Part of a small language model's weights.
Size: 9 layers, width 160, 2 heads of 64, MLP 640 squared ReLU, vocabulary 8192.
Architecture: rotary positions, no biases in attention or MLP.
Training: a variant of SOAP for these matrices, 120M tokens, 3660 steps.
Each number is 50 + 12 x the weight over its row's rms, rounded and kept within 0 to 99. Layers, rows and columns count from 0. The size before them is the row's rms in percent of the matrix's.

# layer 4 MLP up, 640x160, rms 0.155, rows 134-177, columns 80-159
100:25 51 52 55 42 57 36 58 43 74 49 44 45 45 49 39 47 63 82 34 48 40 49 43 48 51 30 56 56 51 58 19 68 34 41 63 44 52 45 40 55 76 49 31 44 69 41 50 61 52 36 37 66 50 45 31 92 60 60 45 64 54 60 52 38 48 60 54 67 45 68 59 55 56 52 38 77 57 35 69
113:48 55 75 64 42 33 45 23 49 74 48 45 33 57 37 62 49 64 50 48 39 44 46 39 43 56 52 43 27 50 58 52 50 56 37 46 56 59 58 67 45 31 73 44 62 50 41 43 44 60 50 56 49 40 47 42 37 43 51 39 49 54 48 49 39 42 56 62 24 56 82 55 60 36 61 67 61 60 87 33
117:64 43 69 33 60 51 53 69 44 65 52 54 62 31 66 20 62 47 38 59 35 50 34 45 60 68 49 51 73 46 58 39 42 52 55 73 35 55 50 25 46 60 48 45 44 40 61 49 63 39 52 45 46 49 62 59 48 47 45 57 63 35 56 44 37 65 69 53 52 53 58 71 39 36 53 44 59 57 45 46
117:39 44 54 62 49 18 36 62 56 72 65 40 39 47 46 64 56 47 28 26 51 53 37 40 52 52 69 42 42 30 50 68 47 56 54 64 44 25 54 30 42 28 46 64 50 46 41 37 43 67 49 46 56 51 76 57 39 44 42 49 72 59 50 41 42 49 32 52 52 61 53 46 45 40 60 55 43 32 71 50
116:48 51 38 43 42 43 50 62 37 59 46 44 39 48 44 47 59 48 32 42 51 51 44 74 29 62 36 40 64 51 48 42 60 68 86 58 35 60 58 44 65 40 70 57 57 33 44 71 41 19 61 53 38 57 47 64 54 44 31 42 47 46 37 61 48 66 48 61 53 47 54 38 58 66 74 34 63 54 65 69
099:80 63 50 54 32 40 38 57 35 62 50 59 68 56 41 50 67 64 46 63 65 69 34 43 37 57 66 41 62 36 39 38 44 56 55 38 54 55 55 45 57 41 52 65 65 58 42 59 52 55 42 50 53 50 44 43 43 49 46 54 42 38 31 52 32 54 55 36 54 56 49 56 36 49 44 57 68 39 47 57
024:36 62 64 69 63 52 51 43 46 69 43 52 45 60 24 58 73 57 46 34 42 49 43 46 66 53 64 26 47 46 58 14 53 16 49 51 63 44 38 62 40 42 51 57 50 55 46 49 86 70 38 59 45 38 54 49 55 44 65 43 60 60 56 48 34 53 28 45 63 58 53 47 32 30 56 58 58 41 60 75
104:45 54 47 50 47 65 51 55 62 58 29 60 54 40 44 42 49 52 42 52 54 56 56 50 48 34 43 54 51 50 49 59 49 31 44 46 34 40 46 44 46 28 63 62 55 58 52 65 36 38 75 60 61 62 41 44 70 67 65 32 54 37 53 45 50 60 56 55 52 49 63 45 37 37 43 51 18 58 41 68
101:41 55 55 45 76 47 46 32 38 36 59 50 31 61 42 38 31 41 62 52 68 41 57 70 67 48 47 60 56 49 35 64 50 41 55 46 65 54 71 61 63 51 69 20 58 47 59 50 71 39 67 59 60 28 71 37 55 65 63 57 55 58 62 55 41 52 65 40 58 48 46 62 77 53 58 77 61 40 44 63
108:57 90 37 53 33 61 60 42 65 72 76 60 70 57 42 49 49 32 56 52 46 55 40 57 58 70 26 35 60 52 61 54 30 54 52 57 24 36 71 46 45 39 60 49 54 52 54 45 43 58 61 37 61 41 69 58 46 61 48 64 51 55 43 82 42 56 60 54 51 56 54 32 33 47 57 27 50 71 55 36
105:78 38 46 57 51 88 61 45 48 55 54 43 55 54 41 38 32 51 69 38 57 60 59 40 48 56 71 68 52 46 64 24 58 54 59 31 21 48 42 51 52 32 48 67 58 56 21 38 41 50 30 51 65 46 59 62 24 71 48 45 44 45 50 67 54 37 58 60 61 54 50 49 51 32 44 50 65 59 59 37
090:55 66 35 62 58 65 51 66 59 35 66 53 45 61 73 46 53 43 57 34 57 48 43 32 72 35 56 53 64 35 52 60 62 47 39 30 43 48 56 55 66 53 56 61 65 59 41 33 43 60 47 43 60 48 42 70 53 57 54 44 50 58 65 43 60 58 51 70 58 39 54 59 58 44 48 48 56 38 69 79
117:50 53 44 65 77 56 60 44 45 57 70 60 37 58 52 43 45 59 48 31 22 50 50 28 52 50 54 49 63 48 58 63 40 61 56 46 35 54 61 46 75 59 51 54 35 75 49 33 35 43 57 38 63 43 63 57 47 55 46 35 45 53 29 41 55 57 54 47 48 66 62 55 44 53 62 37 48 66 44 49
115:60 51 60 70 54 55 44 52 68 55 40 42 49 39 32 70 32 43 47 53 52 40 63 52 47 52 60 53 42 46 52 50 41 28 43 32 28 35 26 42 51 34 46 57 40 38 63 47 49 32 42 57 37 54 45 54 49 67 47 41 70 55 53 53 35 43 41 45 52 32 63 51 58 32 35 39 66 44 94 63
060:49 80 58 60 63 59 44 29 57 62 42 40 48 57 28 53 54 44 64 36 44 56 52 57 51 26 41 55 57 46 48 35 83 44 58 61 41 59 71 38 65 41 46 51 45 43 43 54 60 52 57 65 41 44 42 28 44 82 73 72 39 62 44 53 21 39 49 48 56 51 41 42 40 48 50 33 47 52 58 53
108:38 47 34 51 50 43 49 41 41 44 51 74 68 65 67 64 56 58 49 44 57 49 43 74 47 47 52 49 34 39 53 52 72 54 55 38 37 38 42 39 46 49 48 63 63 52 57 82 64 56 67 37 30 50 65 43 44 42 27 55 56 66 38 28 43 50 44 54 49 42 68 62 58 66 52 60 42 33 36 73
117:33 72 77 48 47 50 58 46 47 60 52 65 33 22 43 73 61 37 39 43 51 53 47 45 77 63 52 53 51 38 51 37 39 35 36 68 62 44 64 45 42 41 44 48 72 41 45 65 36 61 54 52 52 53 72 33 50 45 35 50 83 38 58 47 50 49 54 43 60 65 38 42 51 40 78 34 44 37 58 32
111:52 49 46 35 52 58 75 52 25 72 43 68 48 70 43 49 54 47 35 46 57 49 43 39 59 35 68 53 62 42 46 35 48 50 59 70 68 54 24 47 65 48 48 43 50 51 52 54 67 43 45 31 53 52 67 47 73 57 36 67 36 39 59 41 38 55 49 30 49 53 65 46 38 52 80 46 56 47 44 61
120:52 55 44 47 57 41 43 44 25 32 44 56 54 75 39 56 56 61 51 50 42 36 58 49 48 42 14 52 34 42 45 49 62 40 56 50 47 45 55 59 40 47 54 66 54 42 48 61 40 50 59 35 66 54 56 46 54 69 49 56 31 37 54 44 63 68 43 65 40 41 40 35 41 43 41 65 27 39 37 23
108:42 46 74 37 33 39 47 50 28 30 41 47 34 56 51 39 80 49 52 25 36 65 62 58 58 39 45 58 57 51 68 46 45 55 53 54 53 56 57 37 53 64 58 57 32 45 40 29 44 50 64 67 67 44 54 39 64 41 54 57 64 34 44 43 51 49 51 62 60 47 38 30 44 38 40 67 31 51 40 70
109:59 52 48 32 44 49 56 45 53 47 46 67 43 52 70 44 73 30 38 41 32 43 60 50 35 60 78 59 35 56 77 48 36 28 35 49 56 66 63 55 36 48 64 38 46 56 61 61 49 51 48 54 53 36 45 43 67 58 48 31 30 64 55 53 35 49 51 55 58 54 47 63 31 46 54 60 44 61 49 64
097:33 59 56 42 67 55 49 39 46 51 45 63 63 87 52 48 45 38 40 64 67 55 55 54 54 58 68 45 44 49 71 34 55 23 52 57 58 57 45 34 54 35 44 38 37 45 46 51 60 25 35 70 52 36 50 46 60 54 72 42 64 45 48 61 46 35 37 55 63 54 49 66 40 56 58 51 41 61 42 48
111:70 58 46 23 56 48 30 47 44 67 44 55 51 24 70 46 41 62 48 26 42 37 62 65 43 54 62 41 57 41 38 43 71 59 69 34 40 57 56 53 47 62 57 59 28 57 63 39 42 36 49 42 78 66 48 43 36 60 58 44 50 54 59 60 53 67 61 39 58 40 60 52 16 48 32 37 62 62 52 58
117:49 47 21 63 48 82 69 48 69 56 35 61 56 56 56 47 59 58 49 58 48 50 41 73 48 71 45 56 30 59 39 41 55 37 38 64 44 42 42 50 43 56 63 62 44 61 44 46 43 62 49 61 45 46 42 44 23 69 49 66 52 58 50 56 47 27 49 43 41 51 53 42 60 52 62 51 57 65 60 58
039:46 44 62 59 64 42 66 43 32 46 60 45 46 54 30 41 12 55 56 50 50 51 50 47 72 51 46 33 38 44 55 50 49 49 34 38 35 56 39 52 51 41 65 42 68 53 57 38 30 55 83 31 51 47 47 46 50 54 39 40 67 40 65 54 26 56 38 50 39 54 48 55 50 63 65 59 44 37 60 59
056:46 68 60 81 77 35 52 28 43 73 64 41 18 73 37 55 40 41 38 59 58 41 49 49 78 50 40 52 53 46 50 49 64 34 61 58 40 43 57 49 51 47 62 62 59 73 51 52 54 58 55 55 52 51 63 45 40 83 41 60 37 67 56 75 44 37 43 44 50 54 53 49 35 42 43 57 60 55 54 51
098:59 57 48 53 31 34 45 34 52 56 22 32 54 62 53 51 42 75 44 36 51 53 52 36 58 43 54 55 53 56 34 44 77 30 53 59 36 33 49 46 34 54 37 69 54 33 56 56 48 67 46 43 64 48 54 51 42 33 52 40 35 40 84 22 41 29 36 32 56 64 50 41 46 41 55 60 45 68 56 53
054:61 66 53 67 51 47 36 53 53 59 35 50 53 47 35 36 41 35 50 27 48 51 35 36 53 44 42 41 47 59 55 36 49 41 44 32 32 51 49 67 61 50 63 49 55 45 48 47 39 53 44 54 45 61 56 59 55 75 50 43 36 32 58 56 26 42 57 37 58 64 79 49 65 64 54 39 52 55 66 72
095:71 52 58 40 23 57 58 40 35 65 49 52 66 52 75 61 49 43 80 42 47 56 28 21 42 50 39 47 51 55 51 51 53 48 41 55 47 64 48 38 62 46 68 51 44 52 55 38 51 52 45 48 74 54 61 43 76 65 48 45 51 67 61 45 52 44 38 37 49 50 51 38 57 39 56 53 47 34 32 46
105:38 56 63 61 41 53 31 28 35 70 44 29 44 53 43 61 61 46 54 42 45 65 46 44 35 49 53 66 34 64 64 39 50 61 59 18 29 61 57 46 41 43 44 43 41 74 48 56 54 46 46 43 51 29 60 61 78 45 47 37 51 56 26 42 56 16 50 67 53 48 55 38 53 46 43 67 51 43 50 30
116:57 39 49 37 41 84 51 34 38 45 63 56 47 38 57 35 59 53 43 37 44 44 52 59 60 62 43 54 39 51 66 23 46 33 44 52 53 52 65 50 52 61 56 42 42 64 56 49 49 49 63 49 65 75 49 23 36 39 42 57 44 48 44 43 61 42 37 45 36 26 56 58 33 77 51 47 51 42 49 60
101:42 44 57 40 56 54 37 35 34 51 51 70 75 49 45 47 61 53 45 46 48 34 48 56 34 60 58 70 34 44 35 55 33 44 56 59 27 35 42 24 60 54 58 69 50 55 71 35 67 52 67 75 59 52 49 65 47 37 49 51 55 57 48 64 50 59 25 52 60 39 54 63 44 68 49 45 40 64 25 54
108:30 60 27 42 43 51 41 41 40 44 55 41 31 69 34 38 52 46 47 52 72 48 50 44 41 56 44 64 37 54 32 39 55 42 37 37 46 68 62 54 45 41 47 55 56 68 41 62 47 53 59 65 45 55 38 46 43 44 55 35 49 41 64 67 45 58 40 58 62 54 39 68 34 56 31 69 42 24 56 67
097:50 59 50 55 65 72 57 35 62 56 41 40 52 45 47 54 52 31 52 46 54 54 46 26 54 43 44 52 30 49 52 14 72 48 44 56 36 42 43 67 64 63 63 75 68 31 67 52 47 24 63 61 43 63 40 24 49 48 69 79 51 68 48 52 42 40 54 57 49 32 58 48 47 54 64 34 68 39 52 46
110:54 49 40 42 31 57 62 58 58 59 48 61 40 40 42 61 54 33 38 34 44 37 62 50 29 57 36 43 43 30 62 55 42 42 52 68 59 51 45 57 30 66 35 48 54 47 46 44 53 67 37 63 67 45 35 32 44 62 54 49 48 65 31 56 32 44 50 36 48 32 58 59 42 62 55 27 71 40 48 55
125:26 66 72 46 40 54 52 22 44 50 57 35 47 77 23 33 45 38 54 40 48 46 42 49 48 40 51 74 36 45 48 47 86 65 36 46 32 45 58 50 55 47 55 44 41 82 45 42 35 37 68 38 53 62 80 43 51 59 55 55 61 43 51 46 40 63 46 56 59 62 45 47 64 43 44 48 54 54 76 47
114:40 48 66 55 53 45 62 65 51 75 61 59 41 36 59 42 49 58 32 52 40 53 44 53 67 33 49 45 60 49 61 46 34 57 56 49 36 70 44 43 39 56 69 63 30 40 61 48 48 30 76 52 38 54 55 60 53 57 49 58 48 54 74 25 48 74 33 54 54 48 62 46 62 57 62 62 40 38 55 37
035:40 55 74 45 63 32 43 27 49 75 45 66 60 56 30 35 52 47 53 44 78 28 46 49 53 51 47 56 60 35 63 59 58 37 74 43 45 27 58 47 47 50 36 37 54 38 23 45 49 49 59 40 59 78 47 38 61 57 35 38 39 54 47 57 36 57 46 52 60 58 62 56 50 66 42 25 55 52 59 43
098:32 61 48 61 48 54 44 40 54 44 35 42 64 54 44 57 40 60 61 56 44 47 46 45 60 47 52 60 58 46 53 51 59 51 43 52 50 58 47 45 56 63 40 58 52 51 27 34 59 43 48 55 47 33 40 64 41 74 34 57 56 68 50 41 59 44 42 39 65 37 54 25 53 31 45 38 41 42 44 60
102:48 66 53 54 50 65 38 73 34 57 52 62 61 54 72 72 45 40 33 41 55 56 47 41 48 52 52 45 53 60 54 76 49 65 67 35 33 44 59 45 52 24 69 59 65 53 47 41 45 52 56 58 41 71 40 67 43 58 57 65 48 25 66 54 44 42 59 62 39 59 44 59 43 53 32 58 40 44 67 51
116:43 40 40 49 63 50 35 44 52 47 58 53 58 77 72 25 57 31 54 50 70 51 23 33 42 57 57 46 56 52 33 48 38 40 44 54 38 45 37 53 53 35 64 41 56 43 39 56 37 55 49 45 54 63 45 64 45 36 30 72 58 36 65 48 36 52 48 58 63 56 44 55 42 43 72 36 59 39 31 67
100:47 49 51 66 39 47 26 65 45 48 53 50 62 49 53 55 58 46 38 51 39 50 09 66 68 65 39 52 46 14 60 47 41 34 50 39 44 50 57 38 47 33 36 58 48 56 45 67 44 51 24 45 55 41 37 51 67 63 62 46 44 80 55 49 61 61 48 50 36 50 59 38 54 51 46 36 24 64 58 54
110:57 41 39 48 38 50 47 60 49 68 48 39 63 48 51 29 38 58 48 39 69 35 35 57 55 42 56 65 43 28 63 17 37 48 58 40 57 69 49 59 50 38 35 71 29 40 32 55 47 50 67 42 63 40 33 62 54 47 54 58 54 46 59 70 45 54 31 44 64 45 56 37 38 40 60 62 55 47 65 65
102:48 50 44 62 62 64 56 19 41 66 61 45 35 59 44 52 49 53 62 36 53 51 66 39 45 63 34 48 47 66 57 52 44 50 56 41 49 68 42 52 38 56 71 54 45 65 45 35 52 56 49 42 41 50 37 23 41 51 43 67 46 38 55 53 54 53 41 28 66 52 41 68 55 54 39 47 13 69 43 72
# layer 4 MLP down (transposed), 640x160, rms 0.164, rows 134-177, columns 80-159
117:59 34 36 60 47 51 62 52 44 56 36 57 39 31 62 39 45 47 48 56 45 26 21 24 38 54 49 70 62 42 42 60 51 43 42 54 75 64 29 61 60 64 44 28 30 52 48 55 71 43 45 45 43 44 40 68 30 47 63 48 55 33 48 48 47 52 39 34 52 33 31 50 45 59 45 56 56 43 38 67
105:47 68 47 40 22 54 69 50 40 58 46 49 34 50 68 39 67 55 36 70 35 15 60 59 55 55 23 46 52 38 41 46 46 39 25 49 60 64 64 42 35 38 50 50 43 38 58 41 66 53 37 59 47 49 54 60 55 49 43 58 59 48 35 45 51 58 67 52 40 58 56 28 49 40 63 64 40 60 59 47
111:75 33 34 43 60 62 49 47 55 41 46 47 48 58 32 65 59 31 35 33 78 46 57 58 35 57 59 68 27 47 55 67 31 45 22 34 32 43 44 49 68 52 52 85 58 29 44 36 70 36 47 49 60 65 66 50 47 40 60 34 44 59 32 34 64 42 57 41 61 48 51 47 47 54 44 51 52 47 66 76
108:78 43 49 51 48 37 68 36 63 64 72 69 29 50 49 40 52 46 36 35 39 41 27 59 51 67 36 50 55 57 57 39 48 35 53 50 45 43 61 40 32 45 40 44 43 35 57 42 35 40 55 59 52 48 64 61 48 66 51 39 60 59 48 14 46 54 60 55 45 32 49 62 40 48 14 53 57 48 40 52
115:43 55 44 56 28 38 28 54 53 44 61 68 50 55 31 56 74 47 35 58 65 27 44 62 36 74 62 61 67 58 51 43 29 58 56 55 29 58 60 50 45 67 42 73 52 42 47 49 74 55 40 41 71 47 58 62 54 54 43 46 40 51 42 60 57 54 37 40 51 57 86 58 58 52 50 56 62 74 56 33
134:79 59 52 77 49 35 59 62 58 47 19 61 24 44 47 68 65 62 78 39 60 39 52 67 35 43 74 53 79 57 51 48 35 30 56 33 58 52 56 40 58 64 32 56 56 40 60 38 49 44 55 38 72 55 63 47 43 53 43 35 51 50 50 62 56 68 56 70 40 45 26 36 45 48 48 54 56 41 47 40
021:59 50 41 70 70 50 35 43 43 35 67 32 34 69 77 59 50 74 72 48 57 39 48 42 35 60 15 25 37 67 46 63 51 66 55 38 66 52 37 51 54 53 44 27 48 53 49 42 56 37 59 44 49 53 55 61 54 32 49 41 56 41 36 63 33 49 35 38 69 55 64 58 49 54 49 26 55 45 38 47
105:52 53 57 58 51 72 24 30 24 61 51 64 45 51 79 53 44 49 43 37 34 54 75 54 42 41 57 28 53 58 52 39 54 53 52 60 52 60 45 47 70 44 44 39 55 47 51 55 47 58 53 49 34 25 55 65 62 51 42 45 40 52 34 32 38 53 42 42 60 57 37 56 26 55 66 60 52 45 39 46
096:44 26 54 33 57 51 66 49 38 40 67 43 42 51 46 48 39 36 40 63 52 53 48 68 38 31 36 42 61 48 35 39 45 69 52 36 33 58 51 52 36 39 59 27 64 28 49 40 53 57 48 51 65 47 54 56 57 57 46 68 37 36 49 40 62 35 41 48 48 51 58 48 18 72 30 66 56 31 53 29
104:56 44 51 48 35 36 52 65 27 21 66 45 69 57 58 49 51 46 55 71 44 35 58 74 54 76 48 54 66 32 49 63 46 34 51 48 57 63 44 48 66 64 44 35 64 43 35 54 49 48 49 55 38 64 41 43 53 44 49 56 39 41 54 54 68 50 74 44 68 39 36 64 50 55 61 61 51 77 26 41
100:34 32 45 29 53 51 58 46 20 54 61 57 57 45 30 42 71 60 40 39 48 67 35 43 48 35 49 65 43 55 37 58 63 62 52 59 47 61 57 58 51 53 61 39 62 52 22 53 55 33 63 38 62 45 21 45 52 49 51 48 62 51 42 66 38 39 44 69 44 63 57 46 44 55 50 77 47 46 50 45
087:31 55 46 56 23 41 50 33 53 33 48 66 48 49 50 51 50 73 42 44 39 65 60 52 45 71 54 41 23 31 55 57 48 36 61 35 69 50 47 41 77 35 52 40 57 62 62 50 49 70 55 65 50 66 64 43 62 45 37 56 61 53 50 61 33 68 54 42 66 59 49 39 58 56 37 65 58 50 51 51
116:59 60 46 49 43 47 44 52 65 47 34 66 44 60 44 51 70 37 56 28 27 47 32 51 57 48 45 55 64 29 58 50 23 36 53 65 54 59 39 65 27 73 41 27 52 61 43 41 52 44 48 26 41 50 52 42 56 50 58 40 39 26 34 35 37 61 45 38 35 34 63 47 44 76 60 33 44 55 53 58
117:57 36 38 60 50 49 56 41 58 47 63 70 50 36 51 44 51 53 47 53 47 61 43 59 23 57 38 39 51 46 59 27 55 79 51 36 37 64 54 54 37 49 27 45 40 52 53 58 52 72 38 37 50 46 43 43 46 64 53 38 48 54 52 48 54 55 66 51 33 51 65 59 58 55 35 72 38 66 39 49
052:57 35 38 48 32 20 54 71 70 61 40 47 34 49 48 60 59 45 47 37 61 48 37 88 60 52 54 54 47 52 63 64 36 47 49 40 53 75 35 51 48 45 60 31 46 37 49 48 41 52 35 67 58 61 40 46 47 75 50 45 55 55 61 57 48 60 61 48 68 36 61 58 43 38 56 69 49 68 40 49
097:44 44 50 55 62 37 49 67 63 50 71 49 52 50 55 51 56 58 77 47 27 37 53 81 28 42 58 52 31 18 40 46 61 39 61 80 64 54 55 39 60 44 37 42 53 63 61 49 51 46 39 56 30 47 52 37 34 52 62 51 29 43 39 46 72 81 83 54 59 49 43 36 62 52 59 44 54 49 54 38
110:56 54 37 67 54 45 84 25 63 49 57 51 46 51 54 44 24 59 50 56 39 53 51 29 59 40 43 50 59 37 49 38 27 51 49 34 71 62 40 37 41 42 49 57 76 62 53 72 57 58 59 35 59 46 40 63 57 48 61 43 49 53 45 58 35 26 57 42 36 38 36 43 50 67 55 58 33 50 45 36
107:48 63 74 47 50 35 41 40 42 51 58 65 36 50 64 45 62 59 47 56 37 32 39 56 48 59 72 54 40 75 55 46 62 50 56 49 66 38 68 30 43 33 61 34 30 52 45 39 76 41 52 47 49 68 63 51 58 47 33 54 58 61 65 38 55 45 42 75 42 38 38 38 41 45 50 31 52 61 35 62
119:67 63 27 66 46 31 51 64 64 45 71 21 54 48 56 58 46 66 62 56 36 55 51 53 61 47 31 68 65 36 58 47 34 56 42 51 40 48 50 44 51 44 31 33 30 43 49 54 40 49 51 52 40 49 62 54 37 66 53 61 35 56 43 49 58 57 43 51 43 55 24 45 46 36 30 44 34 39 40 36
106:51 50 57 65 40 26 45 35 44 36 28 60 64 66 40 52 55 34 64 45 60 40 61 70 40 66 74 46 51 56 36 51 41 70 56 44 73 40 74 62 45 55 39 42 63 41 59 40 30 52 43 53 40 62 60 21 44 73 50 56 65 29 51 37 48 42 71 50 34 48 63 62 38 57 47 55 53 48 27 48
102:44 58 44 23 35 53 53 48 53 28 64 47 80 54 50 54 27 56 55 57 37 25 33 55 39 69 66 63 31 48 39 71 69 65 48 63 38 55 42 46 45 58 38 58 56 21 43 64 49 48 52 41 58 69 42 41 75 45 46 52 47 45 57 59 37 45 45 38 45 51 74 19 57 53 52 57 59 54 45 40
096:75 58 53 64 37 51 17 32 63 53 65 51 52 44 43 54 66 41 42 33 46 57 27 41 57 61 59 26 31 44 54 57 29 56 43 51 58 49 55 79 56 64 37 51 39 40 56 35 46 59 31 48 59 60 57 60 40 59 72 61 69 33 36 44 79 57 66 41 35 48 69 61 37 41 41 52 40 53 31 44
111:38 38 53 44 38 52 51 38 52 43 63 49 30 45 50 67 53 29 54 54 49 44 50 40 33 51 51 82 52 66 28 28 50 68 44 61 50 63 43 42 37 56 43 45 43 62 81 61 56 26 53 44 60 38 64 42 64 43 42 24 40 49 58 51 37 37 52 49 27 50 38 61 40 66 69 59 44 59 51 71
112:36 61 39 58 45 51 49 33 50 60 56 49 52 50 52 43 23 50 42 56 42 53 45 50 56 35 49 45 72 66 47 46 69 42 42 36 52 41 53 46 34 43 66 67 47 57 58 45 55 36 65 73 56 49 43 48 37 45 48 64 75 42 47 63 65 54 45 46 34 38 50 45 68 63 51 26 53 38 42 35
049:51 42 61 47 48 54 50 56 62 35 49 63 54 22 42 41 50 46 41 66 46 17 49 53 59 31 43 32 57 50 41 55 57 39 56 43 25 55 64 41 54 59 41 53 44 43 42 78 30 34 60 54 44 80 69 37 47 45 63 51 51 63 42 66 36 65 61 59 55 45 59 42 60 48 40 46 54 65 48 26
065:70 50 34 41 59 66 57 46 18 48 68 39 50 67 45 47 47 19 46 41 71 49 44 46 51 56 34 57 49 51 42 58 40 70 43 37 46 66 38 53 25 59 44 79 44 50 56 55 67 61 49 60 34 41 53 68 60 39 56 55 60 46 69 48 51 31 47 53 39 56 47 39 52 58 59 50 52 60 64 39
100:70 60 40 44 35 56 41 26 74 41 43 54 33 64 47 51 75 54 44 47 79 41 57 56 46 49 43 39 40 59 65 46 55 49 38 60 64 46 53 62 47 62 34 70 53 43 55 35 55 38 66 48 62 64 49 71 58 25 62 37 43 49 49 50 62 53 33 47 39 49 65 67 68 42 49 63 51 77 55 44
059:65 48 52 51 34 53 30 43 43 48 73 68 54 61 60 36 81 54 48 76 68 60 56 23 38 40 45 68 44 58 67 66 33 54 54 49 59 73 58 51 46 60 47 41 50 40 53 38 38 49 33 45 50 55 57 31 44 56 67 51 64 43 41 49 43 44 47 76 42 55 54 47 51 33 48 63 57 67 40 45
098:45 48 28 57 47 57 71 47 67 39 45 40 27 67 56 41 64 35 39 60 48 35 50 57 57 49 34 70 46 64 40 42 33 59 52 55 55 73 42 55 67 65 25 49 53 45 46 39 51 74 72 65 58 55 51 59 69 63 34 59 73 35 55 56 41 52 56 41 57 62 54 59 13 54 42 71 53 26 55 57
103:48 32 56 23 50 49 24 47 49 56 49 52 54 38 52 60 51 62 53 60 74 07 25 61 53 38 58 57 39 62 69 60 51 71 47 41 44 55 55 62 66 46 76 65 58 63 35 56 37 48 52 49 43 43 34 49 34 30 63 60 76 33 54 38 69 46 48 48 40 71 47 46 41 60 50 63 51 59 45 35
110:45 51 55 41 44 36 21 43 75 60 68 52 39 53 55 42 21 73 56 61 36 38 52 32 53 36 44 52 59 65 60 25 61 61 44 43 48 44 65 60 62 62 51 45 56 46 60 54 57 62 27 47 68 45 76 64 65 45 35 55 39 44 75 62 54 48 43 43 58 44 42 38 51 66 34 48 59 39 67 35
104:48 57 56 54 59 59 33 50 48 43 63 41 68 51 61 40 45 42 59 58 60 12 62 38 46 51 45 69 47 59 63 48 53 42 53 72 29 57 61 53 48 60 39 53 17 58 53 47 51 28 56 42 64 58 42 49 56 36 52 46 68 80 37 55 73 50 46 48 52 61 66 57 63 44 51 72 57 46 50 51
102:73 41 47 38 47 41 46 44 59 62 55 67 57 61 49 42 58 40 48 38 55 65 66 46 54 64 48 59 56 67 56 41 57 49 41 31 52 56 52 53 68 31 31 52 56 38 27 24 73 50 53 47 40 45 38 49 46 47 73 52 58 59 66 56 67 42 61 35 43 48 68 41 35 23 30 71 44 59 36 41
092:42 61 50 41 65 56 55 37 40 37 38 51 20 41 74 39 50 56 34 54 59 34 50 41 36 38 43 41 62 44 64 57 54 33 62 54 48 54 54 30 45 44 42 44 74 19 51 54 26 34 57 70 65 47 34 37 33 55 31 79 43 72 48 39 64 40 60 59 51 43 46 30 39 45 44 42 57 44 35 55
117:42 39 28 33 39 49 60 73 66 44 42 49 79 52 55 54 58 44 73 42 56 43 40 63 58 59 65 47 57 59 45 44 58 57 41 47 25 67 48 40 52 54 40 41 52 37 56 63 52 47 69 41 34 27 53 52 51 49 62 65 47 34 38 44 43 44 62 78 34 47 60 29 42 54 61 53 65 41 43 56
117:45 45 46 47 37 43 70 46 67 58 53 45 74 41 67 58 43 46 41 46 47 31 55 62 62 61 53 38 53 31 16 42 49 42 62 49 63 49 58 30 51 53 37 38 58 62 75 43 53 49 32 58 49 43 35 60 33 44 46 40 48 53 31 28 40 46 63 61 59 71 60 54 53 54 48 62 48 55 52 66
108:36 58 43 59 42 62 41 58 77 65 54 62 51 48 55 42 55 58 34 54 62 44 49 52 23 54 43 56 55 56 39 49 38 43 85 39 56 65 57 68 20 30 72 47 71 75 51 58 54 43 35 29 40 38 57 46 41 51 53 52 53 50 49 45 50 53 36 45 33 47 42 47 73 31 26 33 52 38 42 55
069:83 40 31 44 41 44 58 48 45 26 72 39 46 60 37 63 53 55 53 39 52 52 75 44 57 44 50 62 49 52 64 62 53 46 55 68 29 63 60 67 42 35 68 45 58 35 52 62 57 49 62 35 57 33 44 40 45 56 57 66 51 38 49 36 61 67 42 45 48 56 36 35 43 54 62 49 39 48 52 29
093:47 44 45 42 41 56 45 37 45 73 46 64 40 46 52 49 40 60 58 62 57 13 50 40 28 60 39 52 52 43 71 67 41 45 41 52 56 67 61 25 57 20 61 30 48 59 40 46 22 58 63 27 50 80 43 58 43 62 44 62 46 51 38 55 54 46 56 65 53 60 51 55 46 34 56 37 35 37 29 57
096:43 42 58 46 54 46 44 54 60 42 41 55 56 48 50 52 64 51 62 76 59 45 45 42 53 58 55 31 64 66 48 60 65 58 72 49 54 61 38 47 63 17 44 43 71 31 49 50 77 35 47 67 47 60 50 50 35 45 50 58 53 55 49 83 46 49 47 79 33 54 57 60 55 61 35 71 40 58 94 42
122:41 39 57 35 39 35 71 31 67 51 36 34 40 52 41 45 56 46 29 38 50 46 36 43 35 42 49 58 46 63 30 42 42 63 35 39 54 35 39 66 29 52 33 50 52 52 67 43 62 61 29 39 65 69 50 61 52 36 60 28 43 54 72 48 29 38 29 48 69 50 43 54 54 66 40 62 54 48 13 36
103:71 61 35 35 63 32 48 54 76 39 62 69 46 33 67 52 41 54 63 50 72 35 51 63 82 45 54 24 61 51 34 42 67 47 59 54 57 37 50 45 43 55 47 58 47 46 49 49 55 54 48 63 56 38 32 56 56 53 30 51 49 39 62 44 51 47 63 50 44 49 55 22 59 64 60 63 63 44 41 22
110:29 59 73 63 39 41 31 59 60 58 50 60 39 57 51 45 38 37 52 33 52 43 53 59 43 49 63 64 42 54 40 17 45 42 64 44 48 58 50 57 58 81 57 77 84 49 76 49 39 35 47 39 52 51 35 62 35 37 52 51 51 45 66 68 65 36 35 43 49 67 36 46 33 71 58 58 29 56 37 48
105:55 42 63 41 36 61 58 62 37 75 46 72 30 53 63 35 45 62 42 50 57 27 50 46 46 63 18 58 63 54 59 41 45 61 34 57 74 50 42 53 58 66 39 53 59 47 32 49 43 26 72 54 35 50 49 53 55 43 43 53 39 55 45 57 74 49 33 50 71 77 51 53 38 28 46 43 53 41 44 65